From a checkpoint of a small transformer trained on Wikipedia: width 512.
Each number is 128 + 24 x the weight over its row's rms, rounded and kept within 0 to 255. Layers, rows and columns count from 0. Numbers have three digits each. The size before them is the row's rms in percent of the matrix's.

# down: layer 2 MLP down (transposed), 1344x512, rms 0.0264, rows 678-691, columns 64-127
# gate: layer 2 MLP gate, 1344x512, rms 0.0277, rows 679-691, columns 64-127
# up: layer 2 MLP up, 1344x512, rms 0.0272, rows 679-691, columns 64-127
down678 068:137123129107121099120103138154123147141144114160138129127113133115121142115100124172073132159143137128115148152118117143142163144100123064134119120111140137137130146095130154130154138102127127
gate679 118:124104108118104128145072122112116122098132144125097115144132093141138129141103170107180082091154128157071137064147130117141110077127117124103181132103143124175165123124150100141102113143077155
up679 117:160120103134161147106096104179165138187136098100133148143112173125125121108151070146114133168123090131150140171106107116140132105118159122121107110138139129144080120136092124123120181152122103
down679 112:128140127137152150081107124195121113147146115126160149124138176120132109131140155115094139135111090140145127156116135143122117109126158126110036135119161123121090145100104111113132168119156134
gate680 072:089190191094132123145162137140106146106147075125152160147156160112134106121170117127136145111145147143139164126147144108115112078149117103117165129124097087130139107148119158134148162154080129
up680 074:135152115133114115112147109114068109135110124145117098158153118142070120171103138126105087091102117155086112136148128130170160151062121160147125114143122115140117141155125142142112114120167104
down680 077:153130104090133120139110121155121123106146096113125158127117136145152130092141143104091160129119128134086144115127135122128184132113136120053141125084114126143122132126109131133140099152109132
gate681 091:143089118106131116169093103146123128151136146109161087149121133147141144114162135141126176148135105154109105103141114108148120122114153162114121154137102135172105163158153129125107133111123149
up681 087:149135092143128124109083157163094162143139144081128135156167142119159163147150123132110121123116094167166160122106126135108124051157123143159115082111145134148136088135141117098103170148085123
down681 087:071115132144111136150137158112102135135111079157116171096100130102102137139116090102127125113143128090170152157118117119147167133130104124175149143097131135082134127113116109117137111129131123
gate682 075:119107100126066148132139142137139137131116073149130149148162139127131134117149125125134113139113130124157109131117117124102163143142169161098147178098114130127136155123111142114129092135126146
up682 080:120164068129143128104094136148187123134157128124135115126100152105126128105105063146152143164104144155148150113099123171095129077131107094132120089113106133123130132093119106101124134142116101
down682 076:141101136129161100125158151143112096184145099105133126090090114103105151114110125056114133118162139127144123088123128097180132189113072121133110112145131093133110146128113118123137134157148158
gate683 112:151143123139120109151115146147087133130122136137100123114114142176163109130102149117138137121127186144151129097072155134120110159145160117158091133142158143142143130105139140125113102129122060
up683 111:102097129096155098090140109106164121141122108120154109175103145093094129118137126133106111155145088096088180139135104129145122085109122115104137166141129139142118116140141104113183163122144189
down683 110:148130139111151133133121150176159123143158123112160127164092149109136142084139125091102085144130154122094161120134101165165116118101096078077082102115143155127164110130142102123166173095138125
gate684 104:143168120113122118113156122124119107115155149159152090131141160129119114141133148106139125119139157144107111121196126113151138146156118102083157145075105105132156130145130092179142080107128146
up684 104:113091173146151131175066126144165155117084130159135140121111131090115132119115133157094150106147125106131152146083129138110148149146152161119084090126132099182119105112129124108119103164166144
down684 102:141128151139142153150143120169157143088119134157121155111140128112105137149131110164082126092140135119122127111126139113117153131135134153096103096142141109172168136103113123148090119164158128
gate685 084:155141107109121116134138171110090106162083116114127076093088131177110108092148165156146125131161160139129158164121133131110157129048129173138138156165131132134127126136167085120174111115097118
up685 087:122152128093072129142161113104155127116137167112148132091126121127125167109103158121137136124117141119135075147110107116108154141123136102143132109100142129137128173125098140134172099135165184
down685 087:194137162105163106164120140088095112138109081138117140140099135121152117118115127111157113140113130177112130158119171165130163120084129127080091133119156119131141127144092115149132105124096105
gate686 116:132175100106113089143109150128120162106132109143112139122149165120117123136134169133131160142132126144181125099150149141114152113127097093109151097130119114089129107153121103162143099119141117
up686 116:112104091147124121168112198146105106115103141119156098103146109137093123122155174122111135166082110101134071092114116141126109137160126108113121122165143102139137109088094147117087170124163122
down686 120:112115102136151160126130139154119172102116140141121082141129105111124132102164176139127148165070184061124099136129149195112095145127129125078143125128121103148117148113095124129085148141116131
gate687 079:094080107126145130149139166083101126165131150143097128125083120148138130119126163088113117139134128171155108079164152160153112171085130121127118152140106138162146139162144102156113118106096184
up687 077:118175157136096117125153107142095170134148148135178123148150117089137130171130096095125120117171095116162143143160127155095174105138106134101108119113132102114153096139131133102130184158107128
down687 085:105142129071084145139102135156131143130140133133152113150107115134128127181150116120134128142125135128118113150108138128088137124149103119068132107119143117109122121107126112139143086155105083
gate688 126:145140090126137083128144141138096121156132118078119140144147093117168166143113137120088160180142118168124164092112151156158112077094103115124117103159120153103129127140123103102129098118091106
up688 129:150119090148091156124120104113085107137115142096154111122152052075168151105122155112133176115109100144114123128112147167139116140158103176141114071160123115141117153096127107104098105165126155
down688 121:167136120185117153124128118131136090159151116091122099142113066121119131134136139133129114127137118119139137166091146143115113139154107157160160124163104155123109141102087152138164120148149172
gate689 070:124093113115143078085115097137130114114135126144057095170176131128175116169107145161125157101119107113131137097144152165151104115183149108135158113126123122134136084099125107094146161136141195
up689 070:102074139112085112194180141154178167126143090149128178110177101174106156136133183101138158110161136104132108099144140112125129089165127117147146118135142115098108143123123144145109113149123125
down689 072:127146044144119095147112130177160134134097126172099079156101151132104117133167118103100098179122147135112094116172080185102120122122115092128123124143120090133168132170106106166128148113145109
gate690 080:131094146118164154147134157132148139131118118133131149102127172163123112138120118099153144102125123105159131121145124152100122106172166109142088073110130149133150149134068108120136148150162099
up690 081:131148132119130144115099110121092109146158135195096128092128138076175088129110127102187102148117134106129175143146152124099143129144126146115113153119117101158109156122131105118135144106180140
down690 081:112145157111120157143122148129155131092098099123126144116164179075130142140116176181124111106120147122147123145111089099154117126159125085173097118112143149120127108164139148060165121124129091
gate691 176:128079125151166142112115103131146114144116134168109109143104100119132147125134078168154132132092125151150172159110153126100150176171143162123128152099139114168120151136109134100143170137068183
up691 171:110092139128127142131093139105137128116113120119127075124088106128095113130131128097114127137142112102134128074131127176110114151132144151075148124174131122143118122114128125103128107143119071
down691 158:103158120149094125147117148132150131125162120104180165107153175152130105146114137121120131114143131120098131138137098150137152088141110106193144101137131166115156116105148109131090115128172104